From a checkpoint of a small transformer trained on Wikipedia.
Training: a variant of SOAP for these matrices, 113M tokens, 3440 steps.
Each number is 500 + 50 x the weight over the matrix's rms, rounded and kept within 0 to 999. Layers, rows and columns count from 0. Numbers have three digits each.

# layer 6 attention query, 96x96, rms 0.186, rows 0-76, columns 0-47
528511553451535548505495601459541538482487451448494499501456429441495457452442522558530507500436495547563428482496547431496505543498514465479431
543485440462543552597473437461568516518594516514519517499536554442554612536489500510473514458514477538563465407495493500500512414468505513498514
513432502492483504477579548413504500599422463425423463452453542589494558498547511544486471495576512529508540427414473471507463473489560483547479
513501471497580496531525535461507426504435437442531466529520536450496489497476551453555500497497531588469522496456493513544462534516582591536491
495471395491449531565578541497474567538561499476546590589636454477583539460480468545539486562547485472511510370526536480447574557577501512501534
490532560504520492463425503415408550534495510516466500491516425565500569461566504507527450470459469593509449471450439522496463426543429518480440
516531498562502504480397530482518391541516434449603380617631461492503480531472440424483531559469592444516548487472467545517426512506413564503565
545458419401502469505550521474460460567460535459499514499542460537498439538509546461462446564424499465553531548509590496528502430467508565478597
511495537448502594538505500413557392373529483549537551503502523511410500500458524503488501538535582447557471417505473549487501472486467568461473
443447470467433509434492585477432537482558447533469552426424464490501473465496467479512540496493445506501470475535518461546568524481495499379528
454495481559537492447563503474547498573417481495585433527549530399443463478491532513517543528486498514471501505490476516469554513442528448483468
565507472506531541419561477567502546462511491445566579506464430555527534561497492520599508563433543488498475482466570506550531489493434508483422
471456484486561507557385405519385595463494462494399532510516444556458513577533478460486445475501422491518553492553497552481490499582487469520526
455483512487517544528520445457457492483552447462512606505511499462497549413484512516520436512484520440517453468562501555488491459402558463506520
435537509541461478428491456512469525530469539520503508490544463513504495554504513502497552562412549489492488406550468528496468579470544492562400
531465497502512428563490512555457530534431458455570463510446502533566466503489500537455493550528396469520474467427491597487465551487514501503493
487516541546510541575520469478466580487531510477459511493469516484450475504507571488563565608544517563442446365544509585541464461535466488531517
510621487524487517478440503448512506464452513469432494429465418487497496535478514476459482535472442473438543510532502526490339638467416518464464
532411545436542511504496482578467565493438471509548557407514472492468538480497431512483461528569489548539534540536489496464496569469410488463442
555512466608532509444500521499549420577506478502535485358524521470468491454464470459445476459484461581455478418480512535496511543504459414501600
514505506545482547530498487508505509477510509480441477547573524520622500487504497522531501493484567567508570452484437481429457516462546429570495
464472473438487485450627520532555562446498474604513553457539514457512471537530562556486497480506545551486473531555519558506483520580505484447497
566513570503528458436486499446480481464597468463501568507484491550483425552430508501576392539539427467543506504559551478498502481482478470549509
533462441539497562499482497603533599450460520569462494450498498508507465475477462504610503521449501468599540441545546470501544590492551575534503
505506454473532474551509518521495567482497546491518461433488395616487503505518548520536490531530516532479474493539471410510478495462489484500488
521553511440558470507488467542347471504445481522432488530477479505533532471445506459522495492545467457550459533511472524461512502440389543505470
500510616443509459509524473489455550516497520515529552439543494609441449522479554475522453462428490517561466482470577493434504414476462535458399
504521384473503510466540530457524555438506502524357427566467547517421510514441464517477567479469355476502535507528491434499431428450475448458541
533449391525539495558492593501464472554539471571552535566545462461492497499498598479457520482518478533453525519457502468543539443553491521592556
558447650540549539431486441435490440571558490549536482536515402478508511490508498564455429590417493515562523499485520472482524479507512533549483
557515403490574518532515522553492518456490411508512516543474461462538540473531520561551524551482432613484470493486424578616524459491533441490565
516517439531429436502483564504528442481489469495548481480471548537420429477471369470485443516544473519538436461457486540416458487456521449437415
454552529462589477588545568482462437591489473440526533535568454486471495429479521539605456528541613541413438504493513570445497510492569467528396
572407506465521484526374511605511589503491531494499565451424454487597590448549473476557531522538465576484480577478524546610449537526556430542504
526523446547542510502474588629522487441505438515529481511559403436490452543488521404532481521469539450458538534559539487429442488542476510490500
487521516533546417486384427513569472442535511483526496487447566426449624540521504501479402425535536589481591486528454512449555507408583366554457
469397527514571455542536444575504541524331530506468486545512441490551474477505570558476474548479481517573497455464492529465516513531589504532455
630490605518551446429544498543398471535493546477528501469475353629511578554459458471451513576512580454472608441463525415489528554503476476545400
467434471470469419483467497494541510520478521468542461432498500516488521475557461473484609481417522459533590426526436618479452524447501472383495
502541495549525549517491613443530487584500535493505492419456572478544517498509519482472510446499531519475481416564459547541457583543523400534515
513490410422532491532463540506527517530475428493438449491554491524497542573456514487481437597607387490500524468465487493557424430499494444455593
482504588583507541512524401568476488482515392475495619528529531420468398587458565471489419549566530444472496499474516622362514634483552478601470
471648598523429471413476548472535486525440549485460439540530531528506479469434491468504494530517566580437513546479486490488448485547512468469499
463553477493453515418533462496487589450584601544536548499534428481510512499434588519570474533461432513397466420536478415484543504491546403530553
563504450570542538462443556557602606477423476503537426566581562503511533520487430549581555526477494548547493434409481423462498520540525466492476
407499504516502536462516488444527553491531473527505543494585553561455427580575465545474485471503433513475504451571492526511567507510515434416425
547521506526488521545482515528473487549517384504510484387517407530470517538623472542549456483573469501451563527538523531475507514532431456485556
485599484560531555558428500420446505442492517438500513502454362561481531506515527461457565518519473369496401431515490585320489541494516452535498
499486583511476510533405540445368500451501527490524463520536431596492491512536518452510515491529552493526495513500493520553477555613500486526572
477564493525460561509501359529494426474540547503410421484498515611548540541574512492533506576446547522493543539572458490535490492498518529565504
505581484531463495501500470543525548438422624541493435511460520512456459507480486441520511498556357527434470552451477488558476569563503488560514
523486512494479514513492485447509453440482532542448575462513550483540498518502399467503514550512531476576492522588351540460563560559480491503512
492515539468497464529466483483422547511519525428526460567553558464531470580502499440406514617477491484578452493450563513421521498479456550408468
492534495513449474517516457572590459470484526547604453370472504492432474408504467492432509514477522444517375433477589480476409463513547567556497
516463465496504499510447432453532503498500583467572539562555415474523416480480561565479485558455452530499495590485479497553420516443445460493521
543478532457465435491544450498479471554494540538595460376478448520507513551431568551518511470472480534599477566517465571461523458491502444497471
530542486429506544468545479406542499522509527591483469572456461494516406514514581508448493552548582488454536614654571516535420496501549439527479
591508520479506539534457513444468537426486436666480446443477434532581468499489469554521469405499568477553500545385513472416523513510457535512366
504507471460479465561431487529487445470532412504552436520465557513463509471489492455517466422557419524501441532473437524466540409553481503503484
443507541420442540479482510543533533450531561554489468519568488380523582511579437501400521434487565463515493518528486550485487466591606535581531
505544451495500491423512510584541405421521428585496583499533515482524563433453546455464442526434450405487515471484570557525481538504458483435514
542503559473481521460530526431540486442527477451518542426450507505415433467443541517510544570490509548552490430534566480522591363528580512495525
560423564552453540517419512427566472492502510578545541636602473490481468477457490554553425504507512452614525501527542503491520463517466561549466
537427496537541367453509455579517467525455549509534512541499522443497400587506581492443526405398484527511461565424523547453550501455518541568520
464400565501470436453479481446492558505435565587458459513581510461581435498555454508364573432508629467544539458482477524469485527541524525531416
504446487541539468481547498513540481505539615483512561396390533509571509427563505461486537536464612495455397504593500476545553533417603552522475
504604466467521556484470567516515523472546469494486395376452507492568601522503392430514534409430445475433453433442517495565434523567452516538576
425553530472495543532471433483468521490492521556424477546547529617572527489525515609681470522461550486533517553496379503613499513425496548493562
595546522489546501421479530470480519449556559605589468589532455552534521495471414467447529446495590522424575552519558438547474580500445506515496
528509471543558450585427540488413500471512423519486493499442423452557472535589490512611543431488518458482456627584445568411520474503495456556518
465479524491482380574535451650573480497457539602601517436522589523466513527515470509437613448493475572563433592460466636558514548589506547501614
494544465509470474466539509429408539506476570467529396510456443590513458544562543461438556515548519467504514535553493466399456625516443527453503
506459446470549510453449488505474500480460419457487606626385609486552482469440530473536439450524434556481531504441505442563538434481578458527458
445452498504428585487498509482464624506583603488567531549577583564501460561517617500541597459451519451554444542519512555500559450516537568519568
546567462484602496456449465384500544453503536579584405474519404474513430475390460558506423548469480464524428495440499476443477422492506425466537
537375435419508604529547511336441510565451499529486516495557490488559553439483469572427483472580461398558501525513506496556476482469469438486482
601453494489559586424538530514507551478524407507494532510577398550546424512535494530559530474469502441463560513568475516534491485460453543446545
# layer 6 attention key, 96x96, rms 0.207, rows 0-76, columns 0-47
536449519486526461500531567509521502527544554438533482497501470501527506469550613533497489477379518550570466495491614516487511465581475500592496
438460499513524464512448475481512471540541463478485513494537556471542505505464517538553514482426565592493495532458476459507552425543469490422507
561537534480597523433521559498468465470516466485526468432490475543530581504572512586444509490476425528507557450446464497486537549508467463514509
545471511466525550533483459539465425437473534455496551479566590515546424476511494429546523538491532439481550450529494565552412499473488505514555
466389508404494463549595531587490572521493529516547491558598447509593458545470470488504415467495579475484469419580469431520527462528511509544620
487439493505509501467403506477507563541530467400508477515502537547533623568498498493539480508441497611485491527488473550498447473493486461503417
457536402525434543509506383610557445459534501486549419527571483473474448496474453502575545553556519463519458425465470507557440409519390520560502
459555490496511529587497554535480521517518512532579496466527579554551444467564527510508508417471531421520525503495567492509647465510452581439480
473512485495497523548487513525471452502627460529493497496522515465503571519517426589415503535524555498572500418515578437512493510530529524471526
496477428459519602455565527489528518492517497509514556463476426467509509486436571549484534450440525536501479584499454511489547488468482566515553
437495490475519469467536423516495532541485479487536424455509593484494491498419566519470504476468501520449522521535510518506460514469535506538435
508464548507443479564546494501470565467443484450528490570406375521480602443536570519489483463406547491554455501478537533426515513463447475521473
536428490552513524490458417515429526554365508512480492522481535546455541525495490518456518442487457499497482491566501553492545470481440486500477
492524487417471460506443488500461505506508447554476583492508487457474443514543541465427489506491525609569490471422481510481461535515497561495437
452510397497492585580536467444473508514485485525513459497544484485515426476461502471499515482456549604485481404519489472522470608516498477473468
593476505545556558461491384571489506570476445555592514479400456465511593476480497498572443556533514473439464541547475525504499604520469507517576
525481491539534444527509535519476542560575499521543476478501446492516448512450509522501470518488562526478525472480521509554539487594506520532455
510594476520473459494395586482570482540467558508517526507471402501469434507438480544480526440533465493437546513533503544438461579468450475519482
461471473515442482453508538540500510489441463424473577487474448534538513525555459519512534469548501582530484522466472484480480585416498502509421
540500511485483504529524503525497450525519502499455447409557510422455477503527527533480472499499496524403491475506416418499525563481515495529533
467514468495469442472526580536468518472530491680449469611489484486537496452484471530506555575416527525527536446550555581471471537468516431594498
518483457430509467451537555491496509468459481535517505457545568459574533485469509527516528496517501476441507503485512527510565515515477444458469
478586548546499487575500541495497444501528380606510576555534454553515456451514451522493435472515431542507458481502483506512538446536496448573466
435507476504445581471430473567485543544562474589479480504449445529459495404458462542613552558442463499538548408503518478498527564480553531507601
513449424557450484533466491465482602396456481494482482447500424532508489513535532468461448487503561521402506431510551499482515457574528481535502
442516487480540450494460466553451477551521508516473428491465445499465518466500516486526442496530538453550545583534518451454537472420535480469449
567504533465518502497567472510541548527555483449529466559493449449482632443549503518477460403455460584559491525493497532528537490555513499488433
506468410473508427510490553548547506433489463474477460465483483575451476494401490516438543503420460457510548619513517410530505583508459489474452
509446481519535445485504557511534406496581544512501526549530488492465460488464584505464472489530543450425433531477567503613512460524534507507528
473497512541459583471460501432450434554495532560455434540455535511457477500521514577491483433544458509588511489589575543517529487541465514613538
516488404478519512480526566550468420457447493524598442532469474426484515506548519429503455585459491545523510522466432453531580466480499422477558
469501465553480450446484494525526473525539508481549533587525456499440453490464475524464463542512482591485502463507484504480429520478502447554433
526496500509537465500563545599393454497480512568561526514568545448504429508536510414522409483542532557550494425563520541580467444516539446542434
583571540542508550411546528436488494580451509502583604511388423472517615494578503535521377566424438609524445533473369527455541493463456496511512
432498486541466509504549483641550542533424454554459461586533363441484483453411505447538569456508494505509412554560513482533629454485524524474546
508518567575397479560390447427419445583466401555468587563482577453505460447593460451502494440391496627427437466506471496500478488526540450492469
509478562527518491413482478438553590523468408575501481469448536503463573535535532387602550549506432541538534476464514509511506573488521506455457
431464584576441567539479467469569489522389553489517488511496425691513457488523510494556455466565481447492462424551506513523532453516439526511537
432462438521479622557552427463491560542471436436521479447552488514535574552463457477452501505534523548452502439472486463480477598492450550472442
514544541540515515395516583440496497564526524541418422451528434507514518512451538510454417510485429545420612482537466596480518517561497503512596
531512445546545486567494540555479474445521491495561531529448470526477546509492504465447556442533451544531503502529561453495525510552356482540485
575492527518485423538619517534498428441437514547426611581525574406532420511512428430510487564616440498468547383502357557450481533499527576520545
468593476507471398493591565498599499479439488441514370481522494504541536485484521411569561553495506588471465507465456474461521480466479473513422
464478489495467416596609467459511583476547436525487549530480495455603498459443570508461509444433518518432408461511534452498543403559490476564519
523434522569465514472502465548509516500498524452590387539591493535523593508445445522496516571387464552529519374590512551465412589468528423586545
498419504472478470489497559464502594572457500501471520400532558501511435529473525408496452408388481569518445490507483482551469470522516519474451
545535451522416454412543569549529508504499518446517510509512422463458469487506432535455474416611437487445572534536470420547400558498465408596462
496503465478560471519390486459498530553508515470476431553515364481468542534545501481447448416533497508492508431521571562463522558545542444477438
521454460518480533530479469491493585529519476546502513494439458460487531490495476512533447480577499463525461467599494507468526484483477605650604
516563439616482593493549470465478464498475563569336416487412584465531485506517423466503526490454508429484527409495481509497525466477445506455519
480495500558586434502515506451540463499435544580567533548371459523464484538407430474488433475610485421431496561540433502501549547415542479479581
433516419661479450471487480512608496578506536573474600492528445458529458528543451489546448587483592500537491481415524362486455564443543470482528
472438537521580445492517426484593517628540537488471502535511542458537520464414457512528460446472553488520525486502572536498493507582518492506465
578499550485517397518450418494502566482544459453484479341498548433503419460509476510519441485480573528420447385525461508495458507527531570486539
421452524553489385554529465488401515458455531523546415481543580507547503568490536523504456554525584433426541530582526407475495415517468460518499
453480533493618565420518492521431524575446586573540440438514561430517581464584471618495492441479544495485503560522505468508575506488410480522524
436530496453510455514420563432562527517461509479405540463495580550604429605527514550438566508495463447532548494531540519505474565410432472572524
520435518457503498487480503430539512513488486462406460550516444494538580470430473559535499476547526609482478478606554484443526474438552495492474
482408574587554487473469438543515513413485470430468473580468512555466600575502509474532528487547516572490414621500484524544437418508444504487505
437496467439500496535401494420522512446492559544441517504612538458476462578480511467499605401610489609503457453538433483491508553500481545414553
430488543497438457464490616505450430505425461471547490458459502407513522524432520534460517495589478496580483468498518527435563502466463478450418
468474558467506499541590553420588402488558490492551448509564511512554411491548513415504408484392498505522465443471547403548570457521480490521524
484590523519402396434527479493456508573548414574529402596490578511503498546476368571490463502480437453599485385533539438514452445472493539525514
558526563526451424506545519449513474525466520523457515542554546423434567521521572460536470473510486362440449588463463456453456507485468488398489
471512489520405517490458409427613569558499403516437439421614567534545547548461529435632620502498472512472527455444469483521482573479594621452535
535502526455486533472456478401476500533535495473427599380506483437527434490618609488550399546398557552495452455393436456446557526521555462460550
550472508466568557480429522528462514462514494378442464418500356508476607465355547580460546414533440568422456543558472588428518493554468529496494
487545344537451485539587420515376561413483437527499410438445579577530522485507468515524543620416513467507533438462523398447433413462461497552427
466431553518444540465406445461442541613528491514472457478462539602491421518420463682508445450528475483489432468637554620497489472519508521592551
510549392493584577432472472521466506579520514522474551622498437441411519517539475529471479473465490530484532608516509479531540496466553464505497
525406501561579541466448414483433516449446493539534512335473526413428560548466502524529504518625567513402439574504443442495478547517465580419482
513468465488548532502562433510630668508523539445356533499442459566505488472492444561517440512541558415398555507519497525483468596522471501594514
551480586470511527504433465526506450403511371500517608594435585619470529472499534455533545580390451552550463565478464600529462501471545467470471
521470493393586496546588387449508596545573459535539486475499560414504554439470514543472481455402537491526491494478471519528548443578512580492589
412432480482557371638486491470570558483476442462580468466582502489596540550446569443492526445472600622443483532584642379494512451509506502613494
488501434420523485492388514522423524542535510531558560401499554487534527543584496686411497498528545512557681456568540435472500592477513442543548
394440453528479562471561521523586499434506522452438387602611451624510511514419540456492522477485437419504477472512476447510511441511383514526551
# layer 6 attention value, 96x96, rms 0.355, rows 0-63, columns 0-47
520449445512567476483594507506454441510552502485499547477514540531508470559457528468575565518470506435492487458493553505462513510494495502454520
523510469531494510486485489502539484532497553533519469536459545543470451522527469502475570469468508507553557533483507489428466479593509487495549
462436533466516506527475504515546492513526463545537496455487541465491499478473462478586470484514513507505478474576519524526496497447464519488476
524493489451526525541477491500546508542486478498489547546521459523518465523497502440531523509497554500488536499441485531460531481478454484474480
512485464511483507467532441508593510487490484518560522504517501474545466475505509536476462454515493449566470476475491482453457474534546505497429
511463522483522496568468484516517505453464494536496452527481520416439492500472505552534477481431538487463467518476476498495478487511535453522478
531490579506507502495499455517521493505538478482512455548562487454539516509517516499495422454557535530478548522553429488489546502502432491488441
527487491439543507503508497484513447497463491474438497548463502516561585436471483450522499488477545506445579500527452482522496478498514530509476
513506504442505505513465508436513488453483488517501495534514504528532519460485501484538493539486576452499448489592434507505492522503462435487443
478444493509497451524525485488520560503499540464566438517515459496539487504522482525469487506476521530503496498538448558529460470487520506494514
466492547489508517530519510538479476490491522484466523464532536511432475538534496512473502495556481565486507469509529522508540478492489508487488
539507539482446514526514494534492543521474482501518537506475515474460494498484551466521492517503492453505485501495533526509481476527549471532520
512531521474510524440438485543451534538465502488484504514564472525547498482463538450466483483481568549522548495490468529510448497471460474575527
484439453495472464482489486541486501534489507484459453479542497477498511492502539497509534518471536467457506543460544550544510503513494536556494
484503544433488515489487531523495442507511455445560530465506511578539536502491500461486477502523517486465405461498507516461516551513514460511509
512548538496497468521463526458471493488513503450521514518477532491466542515505518449402464531440507518530492467513519520476533552475475468534508
474496463513458460518498473432512512502472474541496499548484461496448468486547475506537503485464528526511468494542497499468503464552483545455542
521513512526502513509527512528524449512443495480530484498549521515484485513524466486490542501484495455490428490550511449455473495465472428472501
526500526597546504466521518463421534495453492519516539502544439515465452513467482436512532534505531471493553492428496539472508508519522458562519
490503523503456536494496517508527511504422492511461488519551488438491502488501478479527494530506437470515489529515429468524497488539545480473469
477447512501464492449528464510508492470507488578492564515518475448450457510518506439519484534496517513492506483531575515502458483504486495567468
559435496511560496444502503504522560479526498513520501519471540481478543510475534509465512491509487541550452467538500474497502480546460500472504
493479527518530437542505453560488552538493478516546507500483480470516541576512467481486484509469452492493495520511455521484502470497460485524469
431507519483491464522484513443507498561518532460522459517540502507470556516499546514535500509527548461487550535477503461452488467479483512554496
523510488510508496489442468540477533545537525493497514504509494478469436566466527467466487473483507502462480502425544530544518481504503463529543
531512513479509549486470482552588461455508493490487506534509442502498447508538510534515527490390533488457504471527474541532506454481506541517512
551512421496519470498483531534437480547502472480469448569469486449534490549544482508468524471510454482515472447532443492512467483534445522488506
511529474503449468483483497503498515529486508538517452517509450507531435493497485503456494519468433493477514454484509448557477440535508474522415
506496544530516506523500509494490492485545469540481491531501507515513446555535541522494436504527535521475466461481551552564469517617459544428531
440527545496498510477524452491500497558559415558513451486466481478489543473551521473500485474541466568461472508534501502505434533490472486539508
548518518480468427530457527525458490529514484526517524451557565453548455470488492496495475459510463503504583569470494496519465458490479525507471
460438520440540488536500496517462486513533453492486479531470511468511528535481530532485460522577506532442518456526484557492545507425506411456407
499524464517470543516496509502427495544510500535515530451514507489431426477504445540545554461450554453511517508528554543466494417511432487468473
549488466470543478459457574505517489517437506486453546480536578440450516451471431486604502514533462487486512463511508499483508432466563493512521
458534504444458503467506514486565524498495561490462528489437497463485461493508461494518491451486521485530453481517517518545529470527499427484520
443449535549497519524482552499505507532524470536478496558509463519492445494531560498527484432480474462467509523499522634502513507414512503510504
452452461458470542447456526525559499510482550530485518530470499518453515463548489522497402522471496515466437563511518491519451448516493575472506
506452554480527445512494494508518509452509491410567519552532462491523482476519514494530500538460532490498519532570471513454507503508510428480490
500524537453491489569548488495587475496366485494463542490542457486504483392455457531486485537498496516494482529541554474540511463424490572513505
538531525510528536508493497536515495518452456482545501443459518476511491447498468554469500526515480511456423533529547479444465524523518474508484
523437518526516511506522521462480499475485469485522517583411523493471497544463497553551501443468513528464492490536518465583471522457483487468422
446497524569498436484452531491485499479529504496542439469471540424422543456485529475536529422484501444549467490500461525584500547538503434527531
519526527425463592510501492519534510451547516577558493475529510463407538543500464511518453482447493535454502547505488497539463516450537508596513
468460506497499441504559567505489506511536517433448520519507532499456435534486405467545540477437444545533475534538531510580472469523451478427470
492564523439518522525505512511502542589459447484476447534485522511500568593525495462493540450492512534470498481482482500474479486532435493573423
543574498487492486513491512532482508485575418536473497533501523560492470570514500511470463503504562475451459490559478485510504510458456463425501
501510533508531536542524497516519514550495502509456538457441488482525505500525476486474542489599467535546508477452512465440467440510488507502484
509494502467464523524408506487536541507516492439527460531513495384479484493467498527480409506469503495477537526436557478542446431493471565450563
397495525413518514530515499439502456516472503464515492487551502442459526489547489515496472492435493450487457497514521526505451483432495504527522
480488570503492537524500469567448462488575540482492455483510447472492506566550479515475526556490519534496483500514559553508514559532483488580462
533455574477460483503487530524503489447491441479513475472479450525549521460523505495445501488548480437515551513520506525531414433504568452473515
448484567501516537448406564551478519510493521496510497513508451478548467528528501500474624566486508423471447472457482439530497480437561503527531
526494463463507507447448524546543457587531480505520430532480465488456451512539482475500548502481438491518506489571486442536535454407472528475467
467575469502459483492511474479507487524529486508479478518525491518494490548456513502469472510525469527537483575471554463541607589520537413546506
506447493532464498585502522508475468495492544569486518477570512488540557493570526462518515511483477520478491552483560507524508491426445544464441
486497434472489483514482417537442482559493472483529527502487500569514468490534509431479484502505573533539408561533538535520470483496439492531528
526522463592490447503496412493479536444560528446467510500527485491555534487470492471497479559396478469456543533471494514553499492557557540548466
484471450445524471518536501512529467563514536509431474571491488509460514551440493518492449479489541531528514528495481480497512522515519474514529
504468454449536471548463407466515464535401553559481456552531509544479519569513498534497446503496441432521474463494528502499469517484527447443556
471540487506544487534462469528499514445452517509458469543512484447527456527581514556517464515443494519519521569528458581477528496501403522498544
527524523433450537526501516441452535502474456460499498512487516542491469468468551463592560584507507539529470519492500474521475457520524485468517
501460521464503489471482464392483505499481477462505543520576474494529560531471518520491495499538505421543475486615515529549551544567527577505486
544502500472490552494498500435513442493477483483451510447497527510474500471426559497533500520547538464566486532465538509503493552393468432486490
504509465527480536467492530529542484511531502488461525482466485483479473477491572495562499530546470421435496478469495538478488503465447456567454
# layer 6 attention output (transposed), 96x96, rms 0.31, rows 0-63, columns 0-47
535552530598490486470460475475447456492505496481560464605484542501455537491508419494458465511459475545498492509447454563463426499522470524477484
533458461496483475551539498552501565529473476517508515535507547449482534484459546516526506507533535484514541507518529506478539506523474530542488
508469389481433469539496506472507443445498514493475481534572534479448432534502582509444536461556491443475558563510518464515497451514491509489472
553543487548485477458566465573521463545512538481577496574475512421496548525536493501528479528548460502536438562455513489530556507500525578490516
480551524530472462565510544444520537553500514518471421501518529530447513431494517460470489493449476502427518495466508488495514432507477511484499
492506490517503412493481485509548509472469561485507437438548481453494520533485483423511544453530572469491513405528485504489457510480475539489457
470444429485546480505536457547475497487483525449473504505455527504556587541472471497508560488470495501540498536493501456525471537504480556520536
500483495470420570506479453567511437582465472508537530479467505439480493535524456533499490528548514512479556506507525490503484595516485522569547
513491451538501531483512547505510437548545485472579505478477477545470466505532586415462479495472489530530513493477479489522509458504511507522570
533502481499557502502489540525500464473491496484481522461458481563459505516477502523499533500513495467485500562473465454491473499472479539470484
513471481576489479518543458503494500479494458434521467560510513516510525549446396524527573508518509491474457505460491458504463423415475481501497
532501545497493550516507492456552476475511541452472556529486485564518557530517509524488488521525541472450491536486469532504491516506494486509473
498512430443423479493577523517471549494544504496546505536441460497491512507500523553494493457547509431484452570499554465471555538527469508486534
507563505507439495492583495517522459512470600447551547459426530508519477498470494560473465544529442467469496503465448559514420506494478495480484
521430454568470539506480551501526447503506520542499472590512495452523511497455524465474513588501527509544484510524506486525525490494542490495519
516481469459504489493473577587481496470443463485578517477565432481515478511507569473547509512492465512432489464526462508494479540510517503498478
452536469506541503470465496505465497499462467556541537461542547422478558559421550504485504432459478575521497529460470498497543491444500504472486
452454542562427445527499515474540486496565494532537585547550505473480437509454487471434495468453511497494482514491487513474481473490518503454559
500523595437517537461597473499554455480569506441542519501518525481561570474547508539493491469472541481509477472484516490531543422516504502474458
415427490461535511525540447477493563527481520456517471497552478457468512525511446482507493509473488501483467468510508436533509473513474459446484
504474485478423506453436531508561504426458465507506486509519507511543540510516488456439522436468499504465487556490475508523491536484485465529533
495528509432535515546419483497548460536515492482507507528520524510513496517459507481448519513520453426510467515458473542436517506497452558517517
492435459482450513480509455505453477420520537559414527480531515467478549553489441462467502490526494516494488451501454483486502538479529524458488
492523447492492485531543484568510553411478476525476565520485494420473451470450513491528504528549494480492520436497472488536501503552521510515572
525527567488518461483499533495513488479477495491468495533523523425523502489585488516555485501518516565471433516466491498510462515530496476464465
476572539528475489484529493541460454543466509480502489483459503494504430515543455415490475422609470463488459552489497534472534492475500553457495
540450529501502505509496457508419517485457523493482494447503532467446447501483497485544431498483488479493519528522545511474495515526508562497516
545475475441427517474406473481567580501505478442526560443475500511466558526520516494475497490514544525521487570494508497464559504478469498509442
501524578532484544420398510488476475495469499521506454511434531479448517495468545465554517565529485516510491594516500476538487490488457540503516
517501503468498492461592568472585515453480461523450529517474581544519382555492565490502553515497442496478541501480466512501525526507510481470527
464491437507444469503502491561470629484510521449421502584486453555498538502528431509472496473500436445558526450531525441426506532472487441532472
535493438479474542490510541501492462462513523453518452501559486497483495496534432549507488533477513516555484484474485463463475539509473544525510
418490473535473512508476438493528487418547530406465475435593463464497563541475527499488561470429541491480490413444483563567501546536517564462464
497515506553489498510496522546519534476546404475502473537566441515451476492482548522460580517498535496541470501466469449474499530533498464433485
513562500488528432522546445450552512534488567489476477472556485497598503557517583534525524487527486449468532509434521509508504541465516496517515
479455496565502537439537454500465494457541535503506547475535539445492488559512420469496473524539511472453516514456485435549474534553453568441476
509498439548528402498538483550472597456508530433449515507481474459491513480475562476482533487553484501462550432551509511455558549558504460506482
523443443440510472502446489524525463520480489534480494545572567528490509501491460490478453473547480501481468468472528479528499472535523531500464
529477512532492509482505554515448505507514434514507406441522488571507512536493504501522551408597516492549519480467526486445470469506495441501430
515539495519484422492493552549483528504490522529482453544567468515476486517512481448512462462505547491489511452500492553431524446528454518469543
519495450507514487524488518494501489518440498520562514427557536505491526451481475497461479555480583537476517478474470423515497531564495495564512
475480510451530533533465480449465572477456467519562510473459541495486490555491514564437524505494499528458553523467481527511481506481539525517520
505516496527499352515500557499513474453471449500479510480431597450610509509476502529542520501500540529516492501484456497530470518485586502516521
552497495553546525471394451540579537507502511476550526491504498520575497470475513487484480549482510481495537520441485545486491536494508458527494
492482497543487514484486495510510469453430561464492525505470541419470520433533489590481489534477514470547454522556551548456496501483542504462516
517498556448414466482442541499541463519487537486461516441477485435503507495529531431447498416504480557487528446519514548513526549444529517500497
457488510508507539555448600509550531518525541515489464498509460522496504506509501560540463510414503493501476508532545549529516557497465524519475
496549528487462530551501421494506481466501450449522457566505462496505426552475470426509527450582487486528553476455489584464491485536487545523485
545505501505513478521502503499465509489544470572488447519556536455575523474442563582518563555564451528436460535541529530425480481544475501435496
483494500498552475485528528511518476454502473540447494514457452469547483480548499452490489552495491493500480510490440579542517499472442529425510
472505444550559580502534524479534516492411495489464464498459510513496478566477489461520570529474518560499504469491551445520464497487447481506487
520523562507535532447530506433491534467428407490432454491458422382454430504490463481513440467512468475454473528499500486539586565612517503530467
395543496465471497541497502475547518446495489527503412469559553388522464499530540485413464470571471507501473486460542506460541485515494465580518
492527530449469440525460496482505504468531473493494529525461571467479444511543522549502449475534468437530540440487480511428503506444504535487480
472499505467539459361487500500477502518522529460554508459525503511479508529443484548458510500522464510497494510510524550520461510533523516477415
463565391481500472481506525476570473448572537524486457501463509520506496418489444544535521522560530421549546507502508453487548548489507502520527
467516508507461538535498494545519525567438431505549510581490451554485536509462463494517491555537492506549529508496473606512485460526532494478470
544457588567457462495463495503571468510422453516518517482477561541516527440573510493488511555497495493413515494455533477515551476471505478468502
493478552463438462493505481482483516461531487517458511497577583478451462523453536485517472515518481514473474512486544446472440538479476478505522
480544510492527467464483505514559485503488453523469499562522478504498532522445525398538471566507450441532545556427492506456536557561504561447446
527529521502578556499495497492520476437449565508516451483508457512480524458531514453468488454618552482523505441479462481510452504493472540555515
521540459515456502454480467517540485577564492491514477451437524471484469532553533555489427568502534556470549476439468478578450497494512438483465
504411495473510443496491469478493486474527506545557413535445476486512538512494480509514517490470490548497524454464414481412432441512505536467513
526545485495503487536515525523513464478493404431561463453551487533466526518494521487437486436455497531506460494467497419489495475478507573486481